Part of a small language model's weights.
Size: 16 layers, width 128, MLP 320 SwiGLU, vocabulary 4096, 4.07M parameters.
Each number is 50 + 12 x the weight over its row's rms, rounded and kept within 0 to 99. Layers, rows and columns count from 0. The size before them is the row's rms in percent of the matrix's.

# gate: layer 2 MLP gate, 320x128, rms 0.166, rows 117-151, columns 64-127
# up: layer 2 MLP up, 320x128, rms 0.166, rows 117-151, columns 64-127
# down: layer 2 MLP down (transposed), 320x128, rms 0.157, rows 117-151, columns 64-127
gate117 094:25 47 36 29 46 45 40 57 42 41 42 51 43 20 59 58 56 60 65 46 33 54 52 30 33 63 33 48 34 63 47 54 40 38 67 53 34 54 48 43 40 40 46 41 50 50 47 55 50 22 60 28 34 46 43 49 48 26 52 44 33 30 41 41
up117 096:57 40 48 59 40 71 66 52 33 47 73 31 60 61 53 51 54 60 60 60 56 48 45 55 53 40 44 51 27 46 37 56 61 50 49 68 52 43 58 58 71 55 29 39 47 23 49 41 64 65 52 36 32 45 46 30 62 60 62 48 63 51 37 35
down117 099:68 38 64 63 48 41 50 56 40 41 45 60 35 36 42 73 57 34 46 41 30 31 55 62 51 39 35 57 48 29 53 52 32 43 57 36 42 57 47 44 40 48 46 65 64 16 68 49 55 31 70 48 32 56 35 33 54 41 73 56 28 37 46 56
gate118 099:34 61 50 56 62 47 64 30 44 63 41 52 29 59 44 54 48 25 57 55 75 41 71 54 46 59 53 53 44 29 70 50 45 41 48 50 54 53 62 60 45 33 49 70 62 77 52 39 50 45 69 55 52 59 46 50 46 66 45 77 39 59 34 59
up118 115:44 46 57 48 38 43 67 66 58 55 45 60 63 49 51 42 37 53 45 55 21 69 46 51 51 52 39 34 55 50 36 55 41 41 50 47 63 47 32 52 55 68 70 46 48 27 58 71 50 59 28 56 48 61 61 47 60 52 52 26 61 45 57 48
down118 101:32 42 27 50 46 78 48 55 35 43 50 58 24 51 50 68 33 40 50 55 45 60 67 52 51 53 57 39 55 19 49 34 53 54 50 40 42 43 64 50 60 41 59 50 48 46 64 59 35 71 64 54 52 80 61 58 61 30 31 42 51 38 48 64
gate119 095:36 66 55 35 63 48 48 34 47 35 41 47 67 60 62 55 31 68 58 44 64 37 51 40 56 57 69 70 67 39 78 49 45 53 60 42 52 36 59 34 76 35 43 42 49 70 60 33 25 45 47 51 46 62 61 51 35 70 50 41 35 53 23 59
up119 099:44 40 41 42 40 59 53 72 66 37 60 49 53 34 45 63 59 47 44 40 49 72 47 68 56 69 28 31 38 51 51 49 57 42 46 52 56 52 47 35 26 48 43 58 35 22 61 59 47 53 51 54 62 33 37 58 56 34 50 49 80 47 55 55
down119 099:35 39 40 43 52 57 53 83 58 35 61 56 55 38 62 65 31 70 41 64 43 72 52 39 53 64 36 31 45 46 78 52 50 49 48 38 67 43 46 59 24 29 35 45 31 31 60 46 47 53 47 75 53 58 44 61 59 37 51 55 74 43 67 51
gate120 087:42 51 43 55 45 41 47 69 43 52 57 51 61 41 42 46 52 41 50 56 40 50 38 72 44 50 31 42 59 53 50 66 62 80 26 63 35 45 77 53 54 41 58 44 41 48 56 49 55 62 65 48 29 39 53 57 75 34 40 51 46 27 67 58
up120 096:46 64 55 59 63 66 54 34 43 58 44 46 39 52 73 64 56 51 35 43 64 60 59 29 61 60 44 50 39 39 43 41 46 31 42 60 62 50 50 47 40 83 38 75 68 57 52 32 61 45 43 61 45 69 36 42 30 64 61 57 55 66 41 35
down120 102:43 33 43 43 58 59 55 35 47 42 52 51 48 61 47 53 27 51 39 43 48 61 61 37 49 52 38 29 56 57 42 39 39 37 47 44 43 52 48 47 40 67 60 58 37 55 54 54 59 88 33 46 42 58 60 57 32 52 45 73 64 56 49 19
gate121 094:42 50 56 56 41 51 33 39 60 67 46 55 45 33 41 75 62 40 33 24 78 46 36 67 58 38 51 61 38 46 55 68 68 63 39 52 72 39 63 32 59 54 54 56 76 34 36 39 40 35 78 68 46 49 50 27 61 15 62 47 47 45 53 59
up121 114:53 52 37 60 62 58 55 65 36 58 54 41 65 71 73 38 39 57 68 64 49 45 56 45 43 78 49 55 38 64 50 53 34 72 50 37 47 52 65 49 53 44 48 63 38 65 58 42 69 59 41 46 47 56 40 72 53 65 53 81 62 44 25 56
down121 103:39 36 39 49 41 64 29 56 39 46 45 32 57 57 79 67 54 38 53 42 60 40 54 45 63 62 43 50 60 58 70 64 68 41 49 53 44 50 58 54 68 39 18 52 48 50 44 58 52 40 54 60 56 51 53 55 60 32 69 72 77 39 36 55
gate122 105:40 46 29 29 71 39 32 55 37 67 42 53 53 48 71 38 58 70 56 34 48 65 69 44 76 43 60 45 69 59 46 60 44 44 51 55 45 44 37 47 54 62 42 48 56 68 44 58 59 33 52 57 62 41 58 31 40 38 29 68 46 51 32 52
up122 094:57 45 66 34 29 60 41 52 43 40 62 54 44 46 47 54 56 41 41 50 49 32 39 57 33 43 61 51 33 22 65 43 51 61 48 42 67 54 77 59 48 56 66 62 43 52 49 51 44 54 38 57 46 52 53 67 56 64 51 07 62 44 56 42
down122 093:43 35 42 52 43 34 55 16 36 64 40 60 38 61 53 58 74 22 41 66 60 43 38 47 39 33 57 62 38 39 64 46 67 55 75 44 57 39 51 49 57 46 60 63 34 45 31 61 53 48 42 54 61 51 68 42 30 60 59 51 67 48 45 37
gate123 083:23 35 25 42 28 35 45 66 49 39 27 60 73 68 50 41 57 58 42 44 51 57 52 65 44 26 56 60 63 74 54 47 61 60 52 40 59 45 45 44 51 41 59 47 53 36 28 48 58 54 70 39 40 59 46 65 51 62 57 57 50 63 34 32
up123 086:47 47 53 45 47 71 71 43 49 46 53 39 40 44 56 40 68 66 56 51 24 56 44 48 62 51 62 45 49 52 38 57 45 61 77 49 45 35 44 65 41 45 66 52 48 64 35 58 69 48 47 75 65 24 59 50 44 46 55 51 32 50 66 22
down123 087:58 46 23 66 44 47 51 58 67 55 51 46 34 32 42 69 62 67 53 42 47 49 61 39 50 54 42 60 51 61 47 75 40 37 61 50 25 48 65 42 66 61 68 52 40 76 32 30 41 74 38 48 60 55 51 36 48 52 46 64 57 31 44 60
gate124 086:63 65 50 39 77 63 62 40 51 52 53 62 59 71 39 42 23 49 49 53 51 19 60 60 55 65 56 58 68 69 71 54 47 40 39 54 52 47 31 42 36 75 43 31 58 31 54 59 53 53 35 54 47 30 36 32 52 49 65 42 39 70 31 31
up124 103:15 61 59 35 27 44 54 76 56 16 35 69 64 42 54 42 52 50 63 41 51 41 66 30 50 44 52 35 69 31 73 46 28 46 41 48 52 39 60 21 58 67 58 25 44 55 53 38 44 44 40 41 48 44 54 62 73 41 47 49 53 28 46 50
down124 096:41 31 59 46 33 43 59 65 58 41 60 66 57 56 66 59 49 65 58 32 35 60 64 27 45 45 60 57 41 17 49 62 41 57 63 49 51 46 59 43 61 50 44 31 29 63 55 44 41 45 26 60 55 66 42 53 57 39 47 57 42 49 52 57
gate125 087:45 51 37 51 55 57 53 56 45 35 32 64 50 44 54 30 31 34 59 65 41 69 48 44 58 52 32 46 31 52 47 48 52 30 75 62 36 54 46 73 63 64 56 39 37 31 64 49 38 55 52 48 34 52 58 47 51 64 43 49 57 55 62 35
up125 093:39 46 27 51 48 57 22 34 59 32 33 35 57 65 64 60 46 52 69 71 62 65 57 45 60 55 33 51 43 73 49 31 43 28 72 71 52 54 60 51 51 55 46 47 66 38 62 43 47 44 46 43 55 51 60 20 74 40 62 56 59 70 53 45
down125 095:39 46 41 61 65 60 60 48 52 43 35 59 37 40 49 79 34 58 57 38 49 38 55 44 56 58 35 57 56 69 55 41 44 49 41 62 37 48 52 60 43 41 71 52 48 25 50 57 33 44 56 51 52 62 32 39 52 34 44 50 48 52 42 44
gate126 087:48 52 45 35 50 43 33 56 50 45 51 45 48 53 57 29 47 37 52 49 57 54 43 43 57 39 70 47 52 33 50 72 27 48 34 65 57 57 54 54 52 53 36 34 76 56 51 40 49 51 46 49 46 49 59 44 50 37 51 31 38 62 68 46
up126 097:59 56 42 54 61 51 34 36 61 47 57 41 65 69 37 51 34 43 45 45 59 43 25 47 71 30 53 70 69 34 45 31 44 48 35 54 53 50 47 43 41 42 59 49 65 46 56 53 37 50 57 50 72 35 13 49 37 31 40 80 53 58 59 61
down126 095:43 63 39 36 49 43 45 45 32 61 59 17 44 42 43 15 51 30 51 58 65 48 43 44 40 49 39 60 50 48 50 46 51 40 58 34 56 63 49 48 74 55 49 54 67 49 51 37 60 59 54 36 43 63 53 41 54 61 34 35 45 65 77 46
gate127 119:36 63 52 43 57 53 46 72 69 36 43 61 31 58 49 40 48 45 55 33 65 80 47 67 46 74 64 56 63 45 49 38 43 27 44 51 53 51 69 59 36 34 52 61 46 52 65 46 54 67 54 48 56 60 34 59 44 46 56 62 53 60 41 56
up127 111:47 61 59 61 71 63 54 57 66 61 51 77 32 50 45 39 45 58 60 41 63 70 51 55 69 62 76 52 70 54 48 36 38 36 53 53 51 54 50 43 26 38 46 64 52 66 66 57 45 63 47 66 51 46 63 46 44 18 63 53 48 68 56 65
down127 107:45 37 53 45 51 51 44 36 61 24 47 51 58 44 42 66 52 38 68 45 40 70 61 49 50 44 38 55 56 40 60 32 34 69 56 39 66 73 55 52 53 51 30 51 44 78 53 56 66 55 32 36 41 52 50 68 37 82 57 58 44 56 59 48
gate128 099:56 51 77 55 54 41 65 51 47 25 39 25 51 51 35 62 31 58 58 39 62 54 40 52 58 38 55 70 65 50 58 65 51 28 44 29 71 63 43 21 30 31 57 53 86 55 55 44 46 36 51 46 23 41 36 42 43 24 56 54 50 69 41 49
up128 092:45 65 40 42 39 60 62 35 53 63 36 41 60 50 50 71 52 45 43 68 47 34 32 72 35 59 49 54 54 65 79 48 70 38 35 51 68 43 44 33 51 54 68 38 57 58 62 54 38 77 37 42 41 58 37 54 52 49 58 61 64 60 41 52
down128 099:50 76 33 52 40 36 57 54 50 39 46 43 53 25 38 52 47 66 55 56 32 49 37 49 44 43 66 59 41 46 56 56 53 45 52 29 49 53 37 68 52 76 48 26 59 75 61 48 41 55 52 67 52 36 52 48 39 33 58 35 43 41 54 42
gate129 090:53 75 46 48 40 57 40 58 34 48 34 42 55 62 64 42 54 59 66 34 61 37 37 55 35 54 70 29 41 78 69 31 65 33 50 65 55 45 55 47 61 51 62 46 71 60 59 46 50 43 39 55 47 36 59 24 66 23 77 42 73 49 51 52
up129 100:50 66 60 50 43 36 34 45 29 43 45 55 55 76 51 42 44 76 52 27 58 41 55 60 40 51 52 23 41 72 72 48 55 18 50 59 51 60 63 39 40 51 36 24 70 54 75 30 51 16 43 60 56 52 56 40 60 25 62 38 53 63 56 56
down129 094:65 75 58 47 55 37 53 56 50 40 33 65 54 46 45 44 49 56 53 44 35 43 57 49 33 72 58 45 47 51 24 32 57 39 61 50 57 40 62 46 46 63 43 42 34 44 76 54 39 56 50 46 60 36 65 57 49 47 48 48 70 59 48 46
gate130 095:38 54 32 49 51 53 47 43 57 67 59 55 32 50 59 44 85 62 60 45 57 64 65 71 47 59 39 52 43 52 49 49 34 38 52 43 44 33 43 65 63 51 31 63 69 47 38 50 52 27 64 53 36 49 51 63 40 48 59 44 63 59 41 37
up130 099:46 55 62 47 43 41 36 43 38 29 54 56 60 48 29 58 13 39 40 55 53 34 49 42 65 23 44 54 61 59 50 57 49 32 40 39 58 55 39 36 35 37 56 32 44 28 53 66 46 59 49 36 45 39 39 49 63 61 34 52 54 39 63 60
down130 105:43 59 43 72 62 58 36 36 57 52 44 57 34 46 32 44 39 51 71 60 51 42 58 49 66 46 48 48 21 32 68 50 37 36 48 58 57 47 51 42 56 71 50 51 43 34 43 35 49 24 46 34 29 39 30 42 54 53 38 54 43 58 38 36
gate131 090:56 49 35 53 53 81 36 43 58 47 38 49 31 51 46 62 60 59 53 28 49 54 38 31 32 69 46 69 43 54 48 54 76 51 54 62 55 43 31 43 24 54 38 52 58 33 50 57 56 55 38 51 56 46 42 41 46 25 38 57 62 59 54 40
up131 083:47 59 31 65 55 61 60 41 60 46 36 72 45 57 35 60 63 53 63 57 49 55 53 27 50 55 47 58 51 55 49 54 57 54 60 45 85 24 47 36 43 39 49 43 53 41 48 53 37 61 29 38 36 51 46 37 60 20 34 57 63 50 53 60
down131 087:68 53 43 63 56 47 38 53 61 42 38 46 50 39 52 47 23 52 68 48 64 34 56 44 69 55 62 56 64 42 40 59 67 49 30 24 62 58 34 52 50 57 54 47 52 81 42 52 65 66 45 34 44 60 54 70 53 67 36 57 60 44 61 56
gate132 105:39 89 67 42 36 58 70 53 83 37 58 52 61 59 49 53 61 39 32 50 53 43 43 35 62 35 53 72 48 58 69 44 51 44 38 33 28 30 41 40 45 47 52 63 47 56 55 55 57 47 48 35 38 47 57 57 64 50 55 47 38 46 43 41
up132 096:57 26 46 49 53 44 35 56 44 66 53 54 36 50 36 58 52 56 55 38 48 62 54 65 46 66 36 41 47 52 52 38 46 53 49 56 44 71 39 52 53 51 49 43 66 49 51 43 45 41 53 77 69 50 70 26 55 39 58 56 46 54 65 53
down132 102:59 41 67 56 67 56 55 58 59 70 44 39 60 30 34 39 42 67 51 28 47 56 53 69 69 57 42 28 45 60 47 74 59 63 43 33 39 62 52 59 64 45 40 71 49 38 62 53 29 52 57 48 48 63 44 31 60 32 63 43 47 60 39 46
gate133 105:73 38 40 42 50 39 25 56 46 44 68 50 50 45 38 75 45 35 44 63 27 64 27 68 44 54 65 82 64 75 59 37 57 50 34 33 49 53 46 47 63 41 50 47 36 66 61 71 56 45 66 52 35 60 51 36 35 39 56 53 47 48 44 53
up133 102:27 52 51 62 52 62 76 41 56 54 38 43 56 69 70 36 53 58 65 36 51 50 58 39 52 39 41 44 36 39 42 54 54 67 58 72 45 41 51 61 38 56 44 54 65 30 74 56 41 71 59 58 51 43 32 50 53 43 65 56 70 67 49 60
down133 097:63 40 38 69 43 53 55 67 34 65 53 48 43 52 44 59 49 15 36 46 51 39 23 74 26 56 42 47 44 58 62 58 57 76 34 43 59 40 54 47 61 43 61 43 40 45 38 41 58 40 56 57 49 49 61 24 59 31 61 53 26 69 46 36
gate134 098:34 70 74 41 59 53 56 49 55 49 63 56 64 42 47 56 57 69 47 74 60 65 40 47 54 45 36 44 41 30 53 67 57 42 44 38 42 53 35 68 60 41 54 34 65 57 59 38 35 40 59 44 75 43 68 57 28 52 50 34 54 44 38 42
up134 099:37 51 54 39 63 53 68 57 52 33 58 45 67 60 55 53 54 53 44 60 45 63 39 31 61 48 55 61 57 31 59 77 57 43 44 43 59 55 48 41 67 39 54 38 69 58 79 42 29 45 70 46 80 47 64 41 48 56 51 41 66 53 25 46
down134 101:37 48 63 51 55 51 69 49 59 37 46 41 58 61 60 52 61 61 41 49 46 52 36 25 58 43 31 53 33 37 51 45 49 46 64 46 66 63 45 65 46 24 61 46 54 54 55 61 33 44 77 72 52 39 47 47 50 51 44 52 57 50 51 33
gate135 095:36 43 36 46 53 46 55 62 66 47 38 43 59 66 74 65 73 51 66 90 48 61 35 50 46 75 57 48 35 50 56 61 71 63 51 49 44 40 60 34 43 66 54 52 63 46 50 47 59 36 67 41 46 68 40 40 54 38 56 50 69 52 43 56
up135 101:50 41 40 57 59 45 52 45 59 48 41 55 61 70 64 66 66 64 63 85 53 39 35 56 55 50 63 53 37 49 62 51 64 61 58 39 52 47 55 36 39 58 49 63 56 42 46 56 68 32 58 61 47 54 51 43 47 39 52 53 67 61 47 60
down135 112:39 54 49 57 42 65 38 47 42 54 58 55 60 40 53 28 23 60 35 70 61 42 64 26 40 60 38 43 44 57 64 31 40 45 56 66 42 64 66 49 51 42 54 53 49 45 69 53 37 67 50 47 78 37 28 52 52 51 42 47 40 44 51 31
gate136 104:49 41 40 38 53 55 39 30 71 38 47 41 47 50 34 55 43 46 38 68 54 43 52 50 70 56 56 75 85 59 53 47 36 16 51 47 45 58 49 52 74 62 48 48 55 40 65 64 20 63 26 36 48 40 45 60 40 49 54 59 47 61 51 57
up136 095:53 47 50 72 60 58 62 56 45 52 45 49 46 54 69 48 53 48 39 54 45 58 47 55 44 44 41 41 18 57 60 58 68 68 43 36 57 25 56 45 14 51 47 53 47 47 54 42 74 27 70 77 32 47 46 27 55 46 41 51 48 42 43 47
down136 099:62 50 48 61 49 57 44 80 37 43 61 44 55 59 66 47 30 23 40 54 47 44 45 39 49 45 56 59 42 68 69 58 54 61 49 49 40 62 26 48 62 49 54 45 55 46 64 54 31 29 54 57 46 67 70 44 59 48 32 47 68 54 30 43
gate137 108:55 55 65 44 60 31 72 66 42 45 37 61 53 44 50 53 58 46 57 38 64 58 35 34 50 46 57 29 57 46 32 37 44 76 34 34 60 53 19 58 51 54 43 19 63 55 57 39 70 47 27 43 41 51 48 57 47 64 58 38 50 35 41 40
up137 096:30 45 30 51 41 65 34 49 65 35 60 50 51 64 65 55 52 50 56 58 42 37 52 47 26 49 40 70 60 49 88 56 65 30 44 41 69 76 58 29 60 50 50 76 46 54 36 46 36 56 54 45 44 56 58 45 44 42 39 57 33 60 52 54
down137 104:19 30 41 41 38 33 64 38 61 56 45 49 42 42 64 51 51 31 51 47 48 19 38 57 51 38 63 48 35 60 50 47 42 65 60 33 61 55 25 53 44 40 38 50 42 67 39 51 50 64 46 40 39 66 48 59 47 65 54 60 59 52 54 39
gate138 097:28 51 45 38 71 54 50 33 50 41 57 37 69 48 49 50 49 63 58 38 55 50 59 53 59 47 36 49 60 57 45 39 57 48 63 76 32 46 69 39 69 42 43 47 42 42 57 45 28 45 44 28 48 78 54 49 68 33 56 46 51 61 57 76
up138 088:42 57 56 59 33 45 38 57 48 45 49 45 39 51 54 55 40 37 37 58 49 47 33 42 42 46 54 55 55 40 65 62 46 55 39 53 60 48 52 53 45 49 49 56 50 52 42 58 56 56 55 59 52 25 45 54 34 63 32 50 47 48 53 29
down138 096:52 51 38 45 45 55 44 46 52 89 49 48 50 32 39 48 62 49 49 63 40 37 36 24 41 69 54 41 27 49 71 57 51 52 46 63 37 66 37 32 44 47 58 41 50 49 47 74 52 52 57 43 55 58 36 29 47 60 53 76 49 45 44 37
gate139 149:43 61 62 41 64 77 60 42 53 60 72 45 64 68 63 51 61 40 70 52 65 42 65 48 56 54 27 39 48 40 49 42 43 49 52 56 43 35 69 71 47 54 35 42 64 71 44 46 60 49 50 63 56 47 64 58 65 53 68 60 55 46 27 58
up139 132:44 31 47 53 47 21 51 40 62 48 62 50 51 51 49 59 28 39 44 65 40 67 54 44 57 58 65 62 68 51 48 55 30 63 45 40 60 59 27 43 35 38 62 71 38 41 68 44 47 62 46 26 30 51 54 41 44 51 34 37 42 46 61 50
down139 129:39 37 65 54 52 37 50 54 49 26 64 48 45 48 41 52 24 41 45 54 35 62 43 60 50 45 59 58 60 49 49 32 38 48 37 57 65 69 43 27 47 58 40 46 53 34 66 55 51 48 44 35 33 42 48 49 48 58 44 29 30 36 72 44
gate140 085:30 38 40 46 57 53 37 68 55 59 50 29 61 61 43 36 52 63 49 32 64 49 29 55 33 54 58 76 57 45 40 39 45 57 67 35 42 28 43 65 52 36 63 48 35 29 57 34 28 48 38 49 39 45 55 50 51 63 60 64 37 43 28 52
up140 088:29 42 54 42 57 60 51 64 65 38 55 30 53 59 45 52 71 34 42 47 64 37 38 44 33 35 48 47 50 28 47 67 47 71 74 60 69 55 85 55 53 40 58 74 44 66 40 37 37 53 58 33 56 42 59 42 56 44 60 65 44 53 30 61
down140 090:35 51 67 50 69 61 57 71 71 50 50 48 37 50 28 36 77 46 21 54 40 59 56 56 47 41 65 31 36 50 43 42 29 48 61 50 48 44 39 60 52 39 56 48 60 50 49 39 38 48 46 61 58 40 44 46 49 57 33 46 47 67 50 65
gate141 098:49 33 56 62 49 67 41 49 56 56 31 43 34 66 55 45 47 16 41 67 67 50 40 35 52 58 37 50 51 50 74 42 55 49 52 58 41 24 57 42 52 64 42 29 58 54 56 38 43 66 49 42 52 60 44 20 53 34 72 46 65 51 62 81
up141 105:50 07 51 61 42 68 47 55 57 61 39 50 31 55 47 37 47 14 37 66 64 46 51 43 59 47 37 44 53 39 68 44 53 50 54 50 44 38 53 57 54 52 39 40 51 60 54 42 49 70 48 53 42 47 40 46 48 28 61 50 56 50 73 69
down141 105:73 62 38 35 52 34 49 64 66 36 39 31 56 44 33 40 59 49 44 41 28 57 47 52 48 50 56 49 38 49 26 39 40 43 46 56 70 53 56 47 48 37 80 31 54 54 55 56 63 43 58 39 57 51 42 72 62 63 50 32 55 34 36 47
gate142 110:40 54 29 60 21 61 68 62 66 45 42 51 47 50 49 41 61 43 51 36 40 39 65 63 47 20 49 49 63 39 44 43 67 57 71 58 48 33 53 51 67 55 66 59 61 47 30 44 49 60 38 62 45 74 29 44 51 37 58 46 64 46 74 66
up142 101:58 50 77 44 88 38 24 43 41 52 63 41 51 55 55 62 33 59 54 66 64 55 38 38 57 61 52 56 24 46 55 73 37 49 44 39 49 50 46 46 42 46 59 46 46 58 53 52 43 42 67 35 61 38 46 51 42 61 43 63 36 65 28 39
down142 104:48 55 39 63 26 50 55 45 61 50 38 34 61 44 29 49 51 49 38 22 46 18 58 65 54 47 34 12 52 53 59 46 47 53 51 66 42 51 59 35 53 43 35 51 61 48 45 30 24 55 58 57 31 47 48 61 53 26 51 57 52 63 25 80
gate143 092:54 38 53 39 48 42 44 55 49 38 50 36 13 63 31 50 59 57 48 47 54 62 55 68 36 55 43 38 55 40 62 53 43 75 49 47 46 33 48 69 78 48 38 51 36 42 66 30 68 73 58 37 33 39 54 51 63 58 49 39 30 57 59 51
up143 093:51 34 47 75 45 54 45 68 60 46 45 47 19 62 46 57 52 72 62 48 55 59 55 51 44 61 26 32 56 71 60 67 42 47 37 53 32 26 45 77 70 56 29 35 39 50 61 38 63 52 49 26 37 48 52 53 51 58 22 62 33 50 53 59
down143 098:42 33 46 43 50 52 44 51 44 39 56 38 68 43 62 56 59 41 24 67 50 41 60 50 39 51 75 56 24 29 57 48 34 46 38 43 60 72 61 31 29 47 47 42 54 50 62 67 47 50 48 39 48 64 46 23 57 45 58 43 51 53 49 22
gate144 100:40 44 46 55 42 61 72 59 69 52 45 51 59 61 38 53 54 56 50 57 68 36 63 59 51 24 49 57 51 54 54 67 38 55 37 41 71 30 64 53 54 52 53 36 50 64 43 47 46 39 58 43 57 59 48 57 65 50 53 48 45 71 46 63
up144 087:41 28 32 43 44 49 33 60 50 51 49 43 45 67 45 56 46 54 61 76 24 47 38 51 39 59 47 45 44 59 40 47 43 44 50 56 46 45 37 36 52 52 47 46 39 42 33 58 71 61 47 43 58 32 51 54 37 30 55 44 71 48 35 55
down144 098:62 49 61 30 49 47 43 64 38 62 51 50 48 47 42 45 43 65 35 40 18 43 53 71 65 53 40 36 42 62 41 57 61 53 60 50 53 40 34 55 60 65 41 65 33 30 32 54 23 52 36 36 47 25 39 60 41 33 58 24 51 49 67 54
gate145 116:41 59 68 40 57 37 69 42 63 58 87 43 65 32 38 53 52 44 50 29 47 50 38 41 71 51 32 55 51 61 40 66 41 41 53 48 48 47 69 49 69 59 72 57 51 44 48 39 41 49 46 69 53 61 56 50 46 40 62 34 56 33 73 59
up145 119:46 47 71 52 62 56 43 32 49 50 90 44 56 41 50 55 59 40 53 43 52 51 28 54 62 61 37 45 48 58 30 45 48 46 60 52 42 46 42 35 80 69 57 51 46 50 48 35 54 47 51 72 61 64 60 51 54 53 61 36 62 37 61 65
down145 109:54 64 64 73 50 49 46 41 42 35 66 48 85 57 47 68 55 55 46 20 42 45 52 41 61 57 42 51 35 40 27 41 48 59 71 63 43 70 44 54 59 58 41 43 52 49 47 52 38 59 56 45 22 51 57 38 50 65 49 47 73 43 50 64
gate146 093:42 53 41 66 56 33 30 50 72 53 35 60 60 53 38 50 44 41 51 58 44 54 45 58 46 63 59 59 39 57 60 62 28 53 32 41 39 50 47 54 68 51 50 50 18 46 54 64 47 56 32 57 35 40 52 23 49 33 46 62 42 68 45 52
up146 107:55 33 53 68 55 26 34 52 48 50 44 48 46 48 30 44 52 41 32 45 49 44 65 58 59 39 43 52 41 50 50 57 38 46 62 35 43 32 35 55 38 39 38 20 23 44 46 65 50 39 42 56 39 54 43 27 48 41 52 70 19 51 61 49
down146 105:64 57 61 40 65 47 47 56 42 37 51 57 44 73 47 28 42 40 71 42 25 27 36 42 47 40 52 41 66 46 50 50 35 58 44 67 50 51 54 53 44 51 49 51 63 18 60 58 44 45 52 40 62 64 69 75 68 56 17 53 69 62 66 52
gate147 100:46 48 66 43 62 25 63 39 56 63 40 54 55 32 49 65 33 63 53 40 49 72 47 64 38 61 40 49 30 53 26 60 54 29 39 47 64 41 70 48 25 51 63 52 35 57 43 46 62 23 37 56 44 63 31 65 55 48 56 63 59 44 43 44
up147 096:55 48 43 39 44 77 35 67 46 39 67 49 49 65 49 38 60 38 55 56 53 41 52 40 49 44 47 57 63 30 76 28 50 69 53 69 33 60 33 61 69 45 39 57 71 43 51 56 51 77 57 40 57 40 53 33 44 46 44 49 43 47 62 58
down147 095:40 63 49 38 56 52 35 22 51 56 46 32 38 59 61 52 36 21 54 35 39 62 53 55 52 52 51 54 49 58 68 25 73 41 28 56 55 63 48 48 49 51 47 65 65 32 51 52 28 67 50 66 70 44 65 77 55 45 63 55 61 44 52 46
gate148 098:37 53 57 67 57 66 71 50 70 52 41 47 32 31 37 63 29 64 40 60 42 50 42 40 49 64 44 66 62 64 54 50 28 29 36 63 39 53 69 60 39 51 58 33 28 55 54 54 51 28 39 38 44 29 55 53 52 45 28 58 43 45 62 57
up148 098:52 33 58 47 53 40 56 56 66 46 66 48 46 68 38 37 60 45 58 14 51 43 39 37 68 46 65 41 38 47 24 49 52 65 23 47 77 54 63 65 40 27 42 62 36 44 32 52 65 47 51 55 50 56 41 54 61 41 69 27 53 32 64 58
down148 103:48 48 60 38 58 44 44 54 53 41 41 71 66 34 30 68 56 50 73 38 38 30 75 72 50 56 54 67 66 35 56 62 55 48 35 49 68 50 37 65 40 53 55 61 58 30 48 26 44 29 33 52 51 51 50 32 47 31 54 55 56 68 43 45
gate149 085:68 67 67 42 57 43 48 61 35 42 41 55 38 42 47 32 30 50 57 35 57 69 54 25 64 33 64 49 55 57 62 79 43 45 38 37 58 58 41 70 36 62 51 45 61 45 75 63 76 42 49 52 21 41 47 45 53 64 44 47 40 56 45 18
up149 083:52 31 38 52 48 55 43 49 40 45 53 26 45 62 56 67 69 34 44 42 49 55 42 53 47 42 49 32 37 34 29 35 53 37 40 53 60 34 54 52 52 49 45 50 71 48 41 36 57 60 33 55 58 68 51 48 52 38 60 74 58 60 37 72
down149 094:45 56 40 51 36 34 57 35 52 64 50 56 42 45 67 43 36 54 56 52 39 45 63 66 34 47 65 55 40 55 48 49 29 45 74 52 51 56 69 54 48 61 49 21 30 53 62 41 41 39 74 56 41 34 41 44 45 46 55 50 37 29 63 52
gate150 099:63 60 56 53 48 65 56 49 42 62 50 76 67 50 28 57 35 55 65 46 48 64 37 35 56 51 64 62 32 51 48 40 40 25 47 29 62 52 24 27 57 47 56 53 38 32 45 50 44 53 57 28 57 52 62 37 28 42 30 61 60 55 57 45
up150 095:43 44 43 46 57 65 52 33 42 70 48 61 60 33 46 59 33 50 46 66 29 62 25 31 55 25 69 38 26 56 44 50 36 71 62 47 44 63 37 44 40 48 51 50 45 47 37 45 36 48 60 18 56 34 55 59 37 22 49 57 68 54 38 50
down150 099:59 37 55 45 43 30 65 74 58 66 39 50 35 37 39 55 45 55 37 57 55 26 23 45 53 27 41 51 46 67 62 70 30 37 41 47 34 60 58 61 42 50 50 54 35 55 47 46 47 58 68 46 60 46 41 56 41 37 44 46 60 59 35 53
gate151 097:60 69 55 47 57 44 39 36 41 58 50 72 46 51 43 66 31 41 38 73 61 40 40 50 34 55 49 69 62 35 82 60 69 25 56 43 44 56 42 42 57 46 53 63 54 64 45 46 36 46 59 67 60 58 29 42 63 62 21 47 58 54 58 61
up151 104:34 51 58 56 58 53 55 63 54 44 56 29 55 41 48 50 57 59 62 41 32 80 53 48 77 43 59 39 40 61 49 46 39 49 34 45 45 67 51 51 53 50 47 46 45 39 56 60 52 53 41 36 45 53 63 41 37 40 71 43 28 63 53 37
down151 101:42 50 37 47 47 50 60 50 61 55 48 55 59 57 48 61 35 51 44 60 88 61 45 30 48 43 40 65 48 68 46 62 64 76 66 58 39 48 57 72 29 51 49 45 67 42 46 44 28 49 70 48 40 61 58 37 84 44 30 56 56 24 60 27